{
  "n_layer": 9,
  "d_model": 96,
  "n_head": 3,
  "n_kv_head": 3,
  "head_dim": 32,
  "d_mlp": 384,
  "vocab_size": 1043,
  "activation": "gelu",
  "norm": "layernorm",
  "norm_place": "pre",
  "norm_eps": 1e-05,
  "positions": "learned",
  "qk_norm": false,
  "attn_scale": 0.177,
  "bias": "all",
  "tie_embeddings": true,
  "parallel_block": false,
  "extras": ["capped logits"],
  "init": "normal",
  "init_std_qkv": 0.0529,
  "init_std_o": 0.0657,
  "init_std_up": 0.0758,
  "init_std_down": 0.0758,
  "optimizer": "soap_variant",
  "lr": 0.00499,
  "weight_decay": 0.0,
  "lr_head": 0.0148,
  "grad_clip": 2.0,
  "warmup_steps": 200,
  "schedule": "wsd",
  "decay_fraction": 1.0,
  "decay_shape": "pow",
  "final_lr_fraction": 0.1,
  "batch_tokens": [16384, 32768, 49152],
  "seq_len": 1024,
  "doc_mask": true,
  "train_tokens": 146900000,
  "steps": 4634,
  "dataset": "wikipedia_en"
}
Each number is 500 + 50 x the weight over its row's rms, rounded and kept within 0 to 999. Layers, rows and columns count from 0. Numbers have three digits each. The size before them is the row's rms in percent of the matrix's.

# layer 4 attention query, 96x96, rms 0.0531, rows 0-76, columns 0-47
081:497588562473534484480564506445491445532512442378485595414563483470522478475470562532518477482451494516523479470438490485477513573447542569484534
076:500465495558556583520441480466468442448557402481500507610535518545450508534441425539475555457531513478493535548652553518468536512483453539537386
074:438573463507480550395437527418495501516476600584459454556493409543565483443573393430453568536484533445542522502403596504470462553461517467508483
081:413552539434374486493470453537431493517550399540527458510539454503455560521437591509489484485537450494537485555559527529495502448487620490524460
084:545389447628544362480528449500467547540469491425506471545465512524542436466495591504521510592526513446465502521492510530452469454488422573540500
084:458547510605575514473505488537441462427549390500581539604541474434544521411488423471512500431527579470494493546504508532499543504518507501594437
079:425564553515428549500432443501502438578479432544541485535534480512455429444557423530465523493446576597536581526517488456459542534495389517523373
083:363532459446547558388505550480486408383518533547586486496508474429456512518413445516493490511471524448595587519555562440462511484474482544503530
085:449526476517506522404483448539514494434525510507611481444570558560463461530456617524543631475462575487542489430578442408521476538447425492465584
100:522485383473548465471430515378517591499521557488506507434538441631495476473539448563534538533512548494529470475383433434616458478508504520487507
093:508534440482516398483500554460459401519477561519487491474549466496542501397563395480537528558471495501436489480479617521530485467478489521516429
082:527382568464565502537559567501508399520609467496549493626556448534529465459516514509528458511491568455431534485485525569456524425512520494462479
085:420562408499448513508545485528504515484591500553456495482579482476502578507500476546450529454471536552607566509555514492553511440400590536471513
079:528458550487367496501524481572515557542447592496436511416453431534432522525532504460560551475520503462494578503483427547533466468533518440406469
087:489467451472482418506465555497525472477482460464510508540567528449429498493497593490467522486506381522460457453549507511564490556475531495539467
087:500514555514468437449483475450441506463536461510431550490570405515400620527482525547517503413557506544492567482491495500561489475513541503532516
079:441527478615509540490550472562536547549570547508429464442531498446497568507490504490506472559561541458497510514465506608552443454547552401503392
085:514575525435485478466557414484505576541506523535429535465518516407584559515485429486459489570521501471476440437370533538465464472471503571507536
088:417501451477539504553584537515585525470392571555455568454414464430497562425507474503458489504507459570515586558387456501513495569414566519454456
095:512465535452428553572401495445506473515513387542546486562450518441425535639447579499452409483556546482513520511614490520397463459504586495524474
092:459456473538597435524483555439469475419566552536514563519528429451540506525448590515478607504479455416366414478521471485505524501494491477419414
095:452432435469369530423544425495460544439503531468517436405462502429472538550505532450572567511579551561503497465591436458487497464490517528515580
082:463543509514535497515399467506444482418464378459542478490463503568477545523456560535497468514581491508580613524570461550599530578495591438522494
075:520419455611456542478543460410501467472576522461522549495476484455417517553533519454450530533453524415497543447527519445513483563515543512559447
107:483484509476541512398445459521574461429500547454516455522467462474444425425560464463448488493518489469528515560590456531492437546494445577524449
068:548457475421504609451404516560612488469545532453491557488528493450521506461502491405493446484532511451490453532514394497465486461516642454418492
103:496593507493426542527511510572501583564479510611523495509506499486466488457460557485480546455622483563475496505419385541567549472529622453556512
081:544536498467452533398517380538468469547556455513457511525497570507474604435449565518482534453534507445498489472452400456558573534508464462600595
089:549477494483590417511456554451466435538520558459475383452593443549527440456596484417493539490368496527487494448535547531473554494495533558463461
091:420590409410505620542519542511468517487522538512394539516390499453535485453513527576506520483575488511549518599481510498544534499595580526401498
085:513511563481530454491555438495522417489508551564565416523606497470457410581535485486482527454455501483560542526553515470550487538467512522608412
096:513412573426487582428531525501594429471548539459542414469550464551425489562555431420496476562445543533538485447484553510543381474504458498487469
124:536478515483504608446437512519569384461527481499461477494579432502456492420562484475500512477474547549576549526476506591495424480491482532593505
116:473451539549474496417572416483522513541475496608498618373418483447526525482467486510532622441563484463452461518462500445468547502573513488489447
137:525484530549439463498541529651420426496444468452534492450476441527435457518454586516518467478480548530418472443526521550558496528518496565560577
161:527457512467474506500469477453438433416539495467540412609489532513425448489512508505494472534451550551529411448580557480490494532591564521580449
128:319477441537481517516456518540528451426633578528544554476484586454478599476398530518483463448445438543446486486502528556522541524572449502551475
122:550531523561444591461512536387381475459517549439439475509525467540457453499493520578454466465501581507508527436620499412521450485545467517444442
161:518488470461537568380446494550435569460546505523531408555458543454488458544461495525449483518463546488434481486452405475470461528397440525489510
153:523468551458508568446447440481552423417470504418565482464493573516403542550450478371487475480492455585568434502558457484482484521543495538595423
128:632546555404490453462512440442573522562477479480561526526547463519471443515573499450397541504541560507447560548558460477515476507467457400492500
138:532467468547472407479442483492500478602513574473454558515503469472548483413571506492495347506501533574487499455436541533439543513538518463627519
126:476424525489470533508443492572583625448592560439421498491506559482586521557495521522478530450535460490518532462481423549444445516515570416494455
128:487534572555502542447491496534522397416537555532428466491529461475554512501551383426573537406423497535555531516532605578528501498504460560508483
138:476476439438491436486497514538519586522564626504475594502510532498447513440505473567541492487501480389521466486457557459567386561403498559545452
125:536559502483572476483547406548399590414409624454497489456483535527478513461512557521547393507541515539460455465499517600488509509525515511474501
128:423504520471483443505481413409568509498491475540523489430489457485510465500563573451543496463517518424526510565502501450498462493502532547415492
134:481508495547538607551465487459586458524473489539526386525536525412498407471491526488424477403467490494582537458577465510558488519542530483481447
133:398535526545514415435423539509433396441504395522561515576547509461459470629502485475451589442444546464571501510511622553421511475465440532582469
149:454493503475538538515516502449514431517553564498530491447469504430519565460490429605486443402517525545498524554415527480623501443506563454450508
127:572475537446534532384455548457458508428454486451514469383425473502570573478468468469431404462548533588427494517559483527451576509459468429441495
126:468404499531433480518447539558502475539582471474529622465462503502516466525546507420470454411499458605468465462524471528450545498470542552412490
129:424518490415533528571566530380474429556454506512519592509450515464552456525551534505494403544498550531502516548437485488498481489574422535549498
121:460521425389544487532461485447527430479603522519487564579616600486595536501490476440495501591438523463520490460529442504472474524555461572518591
146:354388453469606543380566533533489395447542420498525454521520516455486478519526501556553489457467530525466508494542496428446482513557471590523492
126:523542516574513538496520530554512623466439498501412531543502416508470449577450546524563519486407552501454429451450449539505480447530573447483519
111:463460418489576482455569389493383398448543588483497546521432598480592532426523550513503485439501565488504501547457564497457502455476530548493561
129:548444524515396479482488438506522479443491555483490531526505550539432530447565515545366492548449488513499510478523508542501510546532497445546408
129:603505623483506527479506441516473457445471423480562418465537391508448441455480500561459539354462533474500514506556446469414509512473318556551476
149:609480512539553436538552582500515458599567510523480493425526524492493548467449493500544505487519471593425488547418518579502471420406508546464482
154:449451450538376510505492466475485526445493509551566521561488438458394531527450448487536546462519558433511597447637513461508485553393481577553514
144:481442389537430483560551482482468487428438541551440562516439489433531588500451472506512597544566477531446515403458538521505492486505538529582460
141:453521565491572537613547572446504538470536526598494431510466569495516452558509413497473514399455477471461464453473598434531493475505454494550418
131:500510539467489451455478491472360452469451503531516487520465354611557564461493556510456438531455472500473461486395462516435510490588548536520515
061:508568518522408500476458432563470537579535498472504503527534561500488560426456505464446537532535450426589510547514606439505453546550577488456545
080:473495555459548433527492357484486429482406483501456562481472527494440565519495548488494522479512492516553417595546554522594486468524466563594508
079:472612488448548498527577548499442507609450527534523485454517379523579494484525524506465634450509486469514450543518448478443543606479426518525418
055:539434520443483505414496592567506503478532499500508459536543368457490497532460499396438505552529501356433548453556573551451530563542519488513598
073:479593481495558561573505534513548461433491530405456491534478550583546475511477565501479546417500430546498491558519531410457502521538518473416438
068:452544508584423451536498532573424512564467455583492503427512464448457366517474552506574452500455493488559462444519469436562521490483486473513554
065:496390523589558383560566539547588422496467488443482532490534492506396475486488518409519519458536469520473537426591514591602518419453416455586528
073:546647558449390496494453495510504520487382470494462497456437406554459466481493521486457506488467561378546544540530520512536519575423444458487531
070:498485483462578477463470416497459464472563542451516614661504470459544533496523541531402393600560507440449406462511538455526485497529491556481449
063:461519507558456351442465471477503462567507530526445523448449446484469531495495443401508598490548474475518555550578547597573504436466497482586544
067:514448460557543577513536466520413505486459416464527566452502418433474514421532542482447509411462444399458458497516516566394529434404506560542548
065:446424571550554539537383406541570512527387416464451533554464390491512557494451552518550552560514421521467545550500468459467516502518564530540556
064:466490566459485559429479464558414477489410465494461488419490428506464504503509475475539481514443423519499502463557522505505486441584507559422483
# layer 4 attention key, 96x96, rms 0.0527, rows 0-76, columns 0-47
086:524462554514476425458615434517495444482500501420507542482481467523502579493559514514494450452482508429497536484520542453421577407537502531534567
083:480504480468527581538483472415499550467470489593478444580523452461536585553398459428515552451485556457548569456479581480598450424394513472496484
080:517561472504447474475531435476523505457534645458493518459544548504469451565454528481482588578484513408430549588475492454455501515476529559552568
086:493489483555507504529513526489439473487431529496490431402498499434499525527474472498441584468532622485540456484519513474444557585483511454450511
090:450453459503455517548487460472446626467571431459485474480554526462486502418499445532460567518474505562491619497612513512542504528552472515620492
090:423479438503427577413518459479501579498483486525527483464457492518534601425457430444469473450508535490643544498494517517458524565478437515548525
084:509564543495490527445494451546436475388520485420587473530474538524462465512472483416510482532508620449601599540576473469515495456522497541541509
087:497432520465506530495612509463518522434526588598440578464469549587494558549421530550572472455490493435542449455425538526517502519512465553480620
082:375491406537460480491556448439388504442496484498490564417436419508435512521518501556478519540499535502499516506587492437497532476441556516452557
103:540589456451490438502491545417466529541577593593499465562601413564510445443528561567544516533447521439481506611429475513554525461509558477478484
103:569542551490482532508483528407497483486549516489539411551493517541512494557541565468435545487448462514473462514649518503367480533505485604583480
087:472544553570533515544455520478566412516557431535487523648571456470541487319460451608476410420497526536527471495490513497523542532484536514467534
095:584544492489535525562466518485455402545583557469470485491373500472548437535495589411537467490448516375474458505523582556509550460543475455428525
079:511431534510457466486581555531518539514486470468483546485490469510413528511571531460502508537415437525520494545484590598523498487535546488425387
086:586426528481495565486465484490461478504458552464470527507432501437467579511506544534514500558616496488474525497487383465521461432516480519452493
088:526428442500451411490559523487422513520527596399471434532428435408508582459509490531528456438524494448549557557463466516504453479515470402492574
087:491545521625451516616505479516504524535509577462456451515485577474531489496558435396508462503478526525544503537527541532497507487577507418474457
095:603586432467478474504545516522479463485529525521301509525473548561487511485533635549484620468589406450495463503464580514472551517426528589449538
100:496515600469515514506576534527557528551532573472406484410462515491615488477512534453491421527502409522505493543405566540467490456559514502444588
094:444499492479486497451417530524507445471566487488521465563541539482547593495465431529502452596461545527499533387464578482501543609491504449523409
097:466488436507533502537462531516531530478531466428517534487576514486605616452477506579501522544541472532461506500428514441573467423508636515456427
093:437459409552516367444564449424459549452510518469467547457411512394575512489548470574518535549543503462484499552530514565545530452524540552430526
084:473553565565513462581598487571413510541536524472507431464542480433632547453463526419551451519484570455514506472458486515568540567486512391571527
081:419573479549462453496519494450473563490603514480511547441496486488554557544384562573531498467576449489445503544479458574497541565598580530461553
116:545413471488456589458507473491575607388512519510523503529445512500470525531446602460456529512541472420456507469559476438526479530432442491482518
070:628456458583563482452486503546481558488468477551540559504553498559419515558459617504453481522504481572537449369553523473367593573411468425551503
107:531402458463433546421550449597476578568365509450494416459473510461497437447546463482530453551574590387567540555526518523490545519539449425527453
081:456583463456431455493475492532468576583423516493480532558356446511488509495402559630469466456642545518502525529494488533520518501578466467570517
103:519467606471471474442528537411559420418574518506592476591555429498451523595500555444475569478477451479434469456567497445461557448495498539478419
091:606488575499482458602538527507487513557455495524467587511476508510594538514431513370526431537479551524460449469467562575487549570458546425475527
094:454439596487430474485523458532483497483553461440453484544504545473438519621457597517517476464517509401575402565510446513488559566527487502572511
104:510440503524468505497422457491495412370566501467509500499483502473407453458541466518455491491493510528534462563638557537423472572508470524506478
123:470474427558492500469470485570577495463558459537592502553563451457449546453537502454488476451479524418576550476476512538526496517433447513559523
114:401527494436489469583515523571502505542442506510511527391501473523533542545527513493405518565492454435569533575413573530547576423477522528433463
136:542470484614513491529481552604372494528458469530493466478459458504389450529420586506527383461445418503516498442561483524527569546470487441626505
147:499439450503493585444493429446386560371551504464528464588536590442442518560479539523464432555468506502494521484569524484496418463544486504472409
124:484486462461624461438467521602513433509533629481583540488438591488551504505451402439550478414488553546573394481410568530498428429425467472503485
120:544484437452551483464539526404513504424431521535490409483518519552527565427532468600579472443542478486424522457503513493522452525537506483430541
142:549543420477449556474553469551527517504580525517465450459445569495459486478484548615529422525455492448419458484389476531532440536481432497417580
133:444434517470439467507470431582509454411470528521542546487499559486498625458427493501470471550489501565508453481521495437547502525542441429533518
119:572538535486448505500420507429601566466532492505462475518485467492453474484524474478419483525489586417571507512547426541458509521410483557471494
134:524523508520446457431397444591501460476508563388531513596476514578500507469588453459376409530481492509560487508561546552503449451535511474543507
132:438441447614486558547465567566497581504522524420503486453499625545529534474571472474481515519520484572462542463447480529458557578529529486420471
127:490452483622576454493486458477500455423507501490546470430506519558513510476472457435503610390500454551545456537507511460454479433556443576589462
133:454505443541544485499534509476530508559483566544426573542507511492527526473549516477432479453516506472511520413417464480589395516443437529508511
123:618553515528509468564448472502388482416489491536457446544513531604576525476406580470525491441399438542510408549520464443568478514587478526439475
137:519504506432523451520611423468403521558549471529580513443606488516465560443561519547434542445479561453552523582485485444516509497467478573502524
118:508479566504413582464502522510528424496550524481567480514536489539459451501461393556597498479474519431541508521504543394477447480485424451550482
125:449477537482564578489482481526466460458546485575496542525426438465465483509412486396473631520453519454515572469521575429527591524487483565559495
140:574545496572514511538549539451484427517620499557492425472527475493567523406515509523511355425504571508518531523421552511507518398503529402497487
118:515528537445497519501443532472586463513603466483581488427467491540440527497523522495438525364561477481403455569410485523480506477452495507463440
126:488411504472550437521461543554514491427555511430545490417523546478439547595547548500474498535515535515416618406504525502362559518517453502578527
134:435512468417501438473469488433493407647485493595477410581439547500569469434493429606467500548507522462461477515468491466482513571534465553524505
125:460501479566595440477418458429539531484509495444451572636490599539543501541570461517582508536550474503518535516483536441502508535484493564490442
135:434428427563503555511497505428442432439488521494514505496519481446623545560458490561540486398542425477551490448506430520445550461500492592452575
118:516586497515499505555537515580495440525463546479459438508493535525463452537406541526501545598481341479463536484520551491452506442537519447433538
110:485501445541547461452477578533469570441539491523459440541537544524546548516532485589477460421466441496462462446366512486491632426505471559506532
128:442475499515515571509455504553498505533489628443565591466513387555527527426513555503527485498523414484508453405489521496502500506542593431464444
119:496521461516532496427587560443498493494499464550506414440450418616460496496491497487444518481568494514462533495583425460565502531407485517489529
137:584456442469483613490536536499603422498463428524525442508575469446427506461527452466549454471490504548408477449559538525497459529433466509482463
136:481501430543481422516530482474517532492484428491370561530459432464446519571431479538541493501557547431484574545553548494560470438454558465539562
135:533417466553523457496536552489517552485504575520409617533530455509442547454515416422576495592490481511486544560505577597544482460562508514477506
134:438566529545507541521558495510517459490490540540546461571483538616452429544490430491464502431405513444490535502515532464469502455574516437488450
129:511519519478550544523471418505431483515396519470499566501484418603518472456539555568451474385512489505417487421501490505459487427560406584516571
065:522561570555485509509506450500424568518462545485535498485501534600542550435459557507423515514604486502542462506486507518515473498555544491451542
093:454491584528552382566553408484480433483467506542486564552438451496524537507493482476493556433461548512529425557526580459575526401531459530604525
074:492539566509471498529544553508488432565436565533564482381478369540502548499496540451505613432489467489573458523488451474494522552420512496577538
052:539507478495472540446459552514491521430475510513438490473493412484456499522472589431439425598611532459404560470607567634499509507505522479521515
072:454604509426538538552537540471532425493514537506584536510480555579584497492466460468507561427475440460486516495447456416466474532543508510472427
072:483499514555468430549559513647427496522471546490499505400523450515386435531408492492561457521452458539585510476527511469603527479516494413575556
070:529444496530515397469500562549501416516528453442458563511546454534415538554487498405523461448477509428494586469558541543522510417444435502584565
079:566563581440413535527555403555532521541452492518545478477471416481441429444484535418426496443487546401566485569515484487561470460435467450586529
075:472476425463561473423413425539449501460501582468497581593480503506580547461572512572437428552537494462492469433479454463593406478526449530438489
076:479505511567471466486582505544529524557497450516457609477487432458476533488477468360489578519507546386567564530492537546570506482446513430592526
070:514462455513567535456499501583459477529468464480556523514508380491453460425597506530441505449550405400434468532470519532396588422478483575454479
073:451443503478581536521403431582538447545434390415453533540492474450528481533449518505500549553521450483475474534624472431480525620506526507567543
070:486518586442511509541459475505415501448413512505480533469504453577445557532479598516494522536454439539479441414577513475468533450543456539427541
# layer 4 attention value, 96x96, rms 0.0519, rows 0-63, columns 0-47
104:459483556495460512434487475489462398516466415496567480511472504457475412448546504469539495396459522582536487456494472619571623603596395514484437
103:499491458457462660454545466490528497546501562397477522523476530514507544544465400515536551361456441426459487506501590482574578480521546535475522
081:470546434566585516474605505481549400425482508444536442502607449505567608556436469572480439583522541539490578512558584399489490499518491528430455
115:497425466458476523587508570491498482455517496437483428573446495494506514601524422493431524476498502501516495496524434458549502465457534512529538
088:484576500441581513439488529489441421498419513489526450465545448442446483491518417444605459512502416558534537578465492451389396590517466565515472
083:431497566425442428454476482504430465488526535526607553492495466442507528486506451516526568456370435434472484479573410507459522454443533445462528
107:504425559482419536438505494426485516571452482413563516442438537491434528528490421481541474480424440535470556490402469533468537513514517475539570
104:480432439482354518614554527497531491533524522474458421526381473630458515532510450483460431582578446503472570423548563424520491440498528502489467
097:464611485559527588488432462562439447479424505522412534440533530520533574505495596593414424519547535495487471550471541478404509444478558505550470
092:454433557479447495447553466421567536419528514531476573442470506504546559436468461487584513506457438426504545530507519581451480523447440512466471
091:516416566546525438438548491541454413505529489495503522472546503541494371331523611502552525559519494504425418505487447564474546469559469499446504
094:521593557459510375512570461442508495474581501469481519505576499459493429487496637464469528498449470490563522380536550514555578500597520511434510
091:429513596472533463535491425569606489464525497497492451451450489475543547530469538472466519510575477522412481535528579518453412487492588460522468
082:482452538505414364470637497494413460403593486472559513488425517431534466535542514554402525501509491581482626542468421511491502498456509528514499
099:517447487452442484501491560516455449505523495476476502514511579581450500446438515431582539544479499474460500444504426443426434465447593509508492
100:473508462423485555390560529461530497418532546497571500473505481527475449521491515437473523468420416532501505577605563416480594511491539475435577
088:486513404569403372471445556510580483479539418554511417598399530475496508473475571454550492551545415456508506497560526528485544445449485463510574
087:429508392404579547531544497433510564471526464522436588445469528427402595489456461478476476456455486602505575529572467460447493408520496465465517
097:553437474406544504598550569511382499530504502433467507502603474500399485543506422455537465567526547545563486460367495482563503411586489470511434
092:502548484545493426490509404586577582448584477513543544497451475489461596501472556607454486534532472453506481519481480569545505584401442581408467
101:549468518540563496513573539461492414532451553441464508484586448511441574556439482503439419549491522581445577464361553420511585489535566536466475
098:513442413530373501471579529458426387487556533434497530558549546490462549464525547419502492466564606483532510563432481433582573578515541533511480
100:582452556435551575423541424460407522498445517487469578547558527495529558566503550515421561466522484434494451467480517579491562540460453446525424
100:584522556604539559585502464573473424481409458493477429459584489491518469571482501561440454482456543503494466505407498563558475487541479526600455
110:483414474552444511428542434418508495477505477470580601441460495538483528559509456595496445482445470479517487488498516531643522522549532599555493
081:437513417405530577498498500441532468477476496492546457471455490530436602442487502508601512579426463493522548528500589516557560498426514562480559
098:492639549456413531521448456440528568546584494569530568451418506437474517492524445528425525464539435485459499459587541585470562432551511454525479
106:495488425494510454574588596474458514436552519500538541518441474535596495435464525477513469453484510520525510484540521537541586585485486470436620
090:453538512484488536557449453438557393464446495491388476445440430496534507547501512586479407544437488513515479519480418446541502445559506544429476
096:411554485499424554588483580567447480566519523565498439507471502473536467372522432536558541498414469574432517531453453498504497499493488594543444
089:480571464486457402634539513529544568534494515545645486598537482437482497520492572489470508504481439544413488477524456499476424423506488543454464
114:518475456508450529546504559443541456458515414445469454554470510509460558467567469460452462469460540588471547453563509352577581540487496427491545
124:537492591499478576382479488551456491508559449538412607521562482430558468560454431535491490506491484585383587518449507460447512544575528490405520
124:482567569569517553445441444463558530427458555486513455514489572448547441464440465492444460585448602473492420480489562573540538521486641464528513
130:546509518483463494387428516531583591419513503386438452505534506481487431526488507452555524460554597496379503517493596472509520524513532475492533
127:471479452557481473449485442445576560591532471521499472499508430525496498521453513446429570497478549422491419489496404485446432530618426400537463
130:543421529495554472509426444451454510505568480541414519523491451460452624518534493589420538486431561458520547537473438533448482522588417446528549
135:492504470437515517585549488555552464372506489547453524467467559480553382509513558559542550481480589459523474449482510490436503590443562517552462
125:524458548489374454535540454470592507395526469447520501480434500582519417523491534582448510508445458507542552538467497494529478532498505558435514
131:460438548505504414459564544450514485509445620473494502513496534515518495572488540532428424461561433500543599440561551552382499501489515497502546
129:544509489530546444473465562502573594453434487538516520566530513446524514540544477435633514488479529494549537503528408429431540431481492436467489
128:497544442480467417516563477503502461460451479522532514545573539495571496442450455468357509548567447473539447411500551481537434462561392519513561
118:574494524452495444560554513589469470484430478501493534462554499540474527467554488533493516479575557447465469546535513558480581541468408376481494
108:628483490577422437443538505445495496556579538562574504475515378473496480504593491413553473528455455580415502542562438498440500562515517528483458
138:554500482570542518465423478522555471553505442482477456436566507592489506447499556565454577418476473472604536461513586506506546419452499423430568
125:550454483477503466452574516520493448553530548525488519535381579420570517544448481469520478494406546558415596558558475516489498523485540423544447
130:433482432529493515467499490533502457566520494460470574555484503418564527527449485460410512546534423498422537467596544512537449534458443439518570
138:511531440452493432546434488493561498622545592480456463454515447493454425529433487534448514470443499461552538440504527494525522497601525644491459
135:578486505502465539528516466558471484383462562466456534511464511431465475505550406487437630515447544596435533505501402647506479511496458546439477
120:503428482518561492568502346572512442523483439477470518488460479598481581512526547523557482575444482503553562467464456510586410530525549581450446
129:475521573548544431505511436565540486473544421446415533467472447501547457433533544547476464422535516502552494480482367431499447483493569480424562
129:434469555473597596504469569578434504502544526500457484493539441497499613533525507493487512546627541477492471562501490408479498423457524528501484
131:445499533606433448529419534580535523493518489479502434524570522447467511524499538521490472419478501530614580437445511527466444657584446573459524
132:521452545572525522464521424490489530521551416387479425527505604415474566498545421540429494513451421433467481432525599432544506477507513475524502
126:565488534565489556499519573628508524496514462543464498575496387472529545538468434447490566408540505479482564492443531417435481470501514511491433
121:450529491550508481617407509525434610547502424466527543511587465487507380461484485476521560533489595490441410479508485424516421471489518502437463
127:527546517478509451370501487483482553466512579503466538532536507440504497552468527469564484429534568445476441511544555522546418512468504502535443
126:472496443530488545600456457451572458495522518397487475548501553484455511586530489581453448445390471441455535512483391570519443431484509520539552
126:424597510465564533460490451449505509557511477487526561547526494505419502520498468487567430472558465477554471501482587603483538519567498501524459
127:544533456437574481530407482491478485504386528438532485447574520451477447526530536559466554538564526544518442533496397479504532424522412480453546
113:503453501512549528504499490513394480482483522565423481509517568432483511478564534535609547549528491531493487464447517477545584507480485501513556
130:509501432451608493492510411542524529534565489443521532476446475531514455584442538465638438444459519490439509409516410450532433517526494491483444
115:523506572572438453501419532467589489531489528571561435491543390419514511479462506518539461505507461441485413475533558504444516494600450533437435
117:525402486441506543518541518492508483493494487449456453618519431495488515453569484511417579485539541513532419414492509581493460555455583503576642
# layer 4 attention output (transposed), 96x96, rms 0.0654, rows 0-63, columns 0-47
096:480597410562549421561486500389495543569557565488522501471520483484582466490576354500508550509502492469473461433414458438472482455469552526514551
096:565448515459514544562456481429433424413525491431520513494466531555490477552513555506457458520464407518435396531521412501465488560484511601483533
087:523488501491487428400477531518572586517456588508476599521511552456457461495548541473510544471508521526410431525441539481490495473668446498528459
123:449504521532442460502392541586481498532492443442532489408515539483483599453477565532536494499529422550513474423532468533563543568454535436546509
090:567503401559384435557597490566482569514541489511475578531405573492514484498465507493475500533468482523461422532523563474550545484460530384508531
092:588510470433576525560493505465541465561461501511496514547492479559567496467483476475568382582511562504441475564397582487571505448528567464502503
105:567524417524527504581435556450448526512524471505539503561541494528539420547502501477482607517471430493451472438573422449516451578465534414477504
110:506544591458500555463476472537493455497482477413593510403524475564419475499477546537478435447498538491506527446532408427482505502565415484482597
096:504447511509541496465565399449610485488526548495486568537440524496460478470453577543509479406568498407480578560548508594530482505524471605454601
098:597465546553476482554392550553542474595475445421555524567492532433477492477504535447515469471539495578520483563510501481538513462541616487523436
092:502509497622516523513513529486453461544497447512444551536441509511557547589492304397551450414541617492529458461434588550468539480427504485534556
099:406387501569479480443499611459477491447546545496511451454512371464565513481571422522494480487452493489478516484444496519448482476494520459483378
092:485443451525490496497523509593433519482411434625497527616518491494408543461390551560554501410597520535503526542472485548498522469499419552572494
092:536510503513510500515431547516525527409517563472486530486496446607439511520449485468473469566482527415493524448507535523523542508546442365489545
105:478530601558496567629540526523530519646525502541560490514468518493518409503476438501465437461537523540542475564390473594501509525483457430539458
099:558488478505536542585455445491512526588426508429503568555538479518465548523509468493536462603505501426351464513470466510478496481513549489446452
088:488511505497502520479507552543452357524577486532585399475515573551507525496465412531519577428462565489488478473473497367569493431507432470506525
091:542477554476410481516559426604631506510421564501592409549464492569506414499553536488483501465550428482472500616466473494518470548585507522470504
108:508553520493461522541535553552543559518512533468492506398449499509609596493482451501449483533486444434476546537555495501426436564383565478521467
098:538505545463407500499463436449433473493466471476458509496572504537516505422602568495475492463490609565553529534572575403489489411556527484581546
106:399511534475412522507507483509571638486492549448503536357417498524433429568511480460531565540525439444555458473581335454511450550495480460502504
102:478595522526566490589512537529582514599509525566516506486504560547503446554490508459436530583371463474583545506387442527430450545491439505517504
107:481474482485516466592496512458546491440519480463436568567483484434484591478491528405422439553522431489489388480500589479486474461464527554422496
108:409586439448443401471501491457429585471554528497402572421400466457466524512510502611484537491542524431542575569535537471475554544488507601482553
105:597571487441496439514377534512455510509488521471472435466515471512463391459576507469412557540537426530472473527578540473490453543448450504496489
090:546494458536487494533409408487542500509488448486575499564456488456415437512552546454459424499554484438389500538572477398413526445572589452429494
101:484364455492525488448444542398505482365535461482544385604547444471438525491449540504482525521518559499495522442501550394533485428458442468441471
108:528517517577496564435466466449546423509490513481568511521517547507466460555565355453528519593435548525452507474515543521478500480567481511641415
097:520473437463469452446534519563553541515501532490513525500447545533433521432415489537487513432570478474432474500440454534625550486404435524594577
102:541566452459453406428480492462470475603525467406571508485423509527555484460440574517529472505488516429539466494430482472480571536490511495563574
096:482572485551534534449473362528467542463525480537541420490510493494570479455542438490432546576516551433539536596492492462505525485541496411576481
118:484459513461421440479492511542520511602422565492574437362532556528462479500503506520568564540465464484463463436416437425555389542434442498473533
109:450477393517495451616523533469510539462527459473487493502521554438453506482468584573592476614529475516546489499507427449640449486527558517481490
107:468436477449487504551489500556626507488519524505465602409468520471628562551498514404474566509584453493506505481483411447490507417481573450525560
105:496499432467552515552421527490439493531502544521477620487426498514558546440560520518489423540491445607442486513376517501468477477508550509540598
109:597515542624439424608513502528480537543447482524514481466441461472474520556502443455499413572530496529458544541494491557515541535422475495576453
115:515455474492477444507573516449389497480477508463457498477508537492504515595455435512600464508568556543478511482631497505478534467517463579480481
121:565466496462482495473411507514674532540525463455530592590587412422452465430551477488482514448546552472557565506507490476463457513438491448479524
110:507509460467448501534513471404500492467437513591525508547518534468551485524486436516542584546442503453572490544554432445421449487458437537640453
113:475449446592505456541542595503472539489521458541430569501525442460530522470523443490525652545503450445456519464465491476508541467437445525465501
114:542485448551454507501475466502524447500542581525529462470493456527492480506475548457494531453500479507485460510615550573543397515508465534533577
110:576413478524412546529481508545515547500418542485409461439488548518393517504433468525602451486452499567475545449524535534537514449513514448492435
105:399430404558525455413477537541515458481549484479495583484424595431512483471473417540575451448533516481456453535433578496449555494468452597517468
096:512444415611571565469452522490516456458508539506449500581520515490463571468489530514508586557490552526387507499492486604489442492523537553477424
117:452465445477450436538525520542457452468561537467568528580482591385486496488536472428401447497481468567500424438504501466474536548519440589615444
114:522592433519523494478449517549544527548470448535533533478571446447534512521467539466612544552468519476482440500465572501488404492421498636479568
111:544460482556524443523501571512437515532387553478387580455456382525452457416538581518564480569534501532510492461420441502511526427563544523488493
114:511479536526496540580536519546503447437452417549518483527490409508431530573503517535525525461531486446500529542490417515479483524454451519584520
112:361499451523552480587491494370559451545499489538526509477522504506630487575523432443550465481533503421585532467444598478499395465573532497505494
096:539566488484540517519511521525502449436411464513567390609532525498444458499449575456550527511471521575472454512500549541442506487544435495455512
108:545583440470519535549455466430458472532527465508538575537514559483454488431466523482493457564463527499465479584592556437495482494492500546581515
109:399467544551460469515482442515453458542459442451563572500510407454474425539501551502513534566467467522515515500595466551441550580548454479520522
111:548499537479468491547500447460555573565538476541512495552489526456590529447538452491521484480585494568453492535491426653449528432531559447497461
115:604513471432414377454568516460477526560449489511452489555476506563481437529546612473447475650484563498464475445528533548453477471469514474503518
112:515405507445535441488456387494458517422528515516571558499514538468402577481521554524466401536500513513454473536529449528507466538454494551521464
102:503501483482385510501503517538624454400482501514556569489469554541391597463496458495463537580567410574580496512523555450508494485581589431556503
105:501511512433537447507538479398534406525507546523457556474575497497526584427571461476514523495527514495525511516423491565624567522501469557478546
102:519489442454536545415500522388489501477452452519542441419469454571516519475503511457508419501556582538551551461459387448480540456528483459459531
106:528489543520467430562510464538480483502524469474503455368472471484466492488554568456478543533495495509393562552531480560501559476472520460424544
106:462428564490540460485379512541526459534567492459504523540433519590498499606569462431457519558417493470528566500455574513447499605530472528546510
100:329448529481510458555564490518507444534552481609545486452560455503458451458500503587475509489522503516438524482511531549558538443466565553556449
118:591525537524556547501591492523545443503441547497479506440450442528543501395489489509482420525526477519446455551452545577404495512521490539455487
101:512405475462482587478493460492461494471459479399432444465426471522487540536462476546472410531460493474532648550497458582446459558440463490488520
106:521443490416461492490543543391465466570423437544483521403540497519492598484525511540544559418586478493463554569478520379529516471490475525389418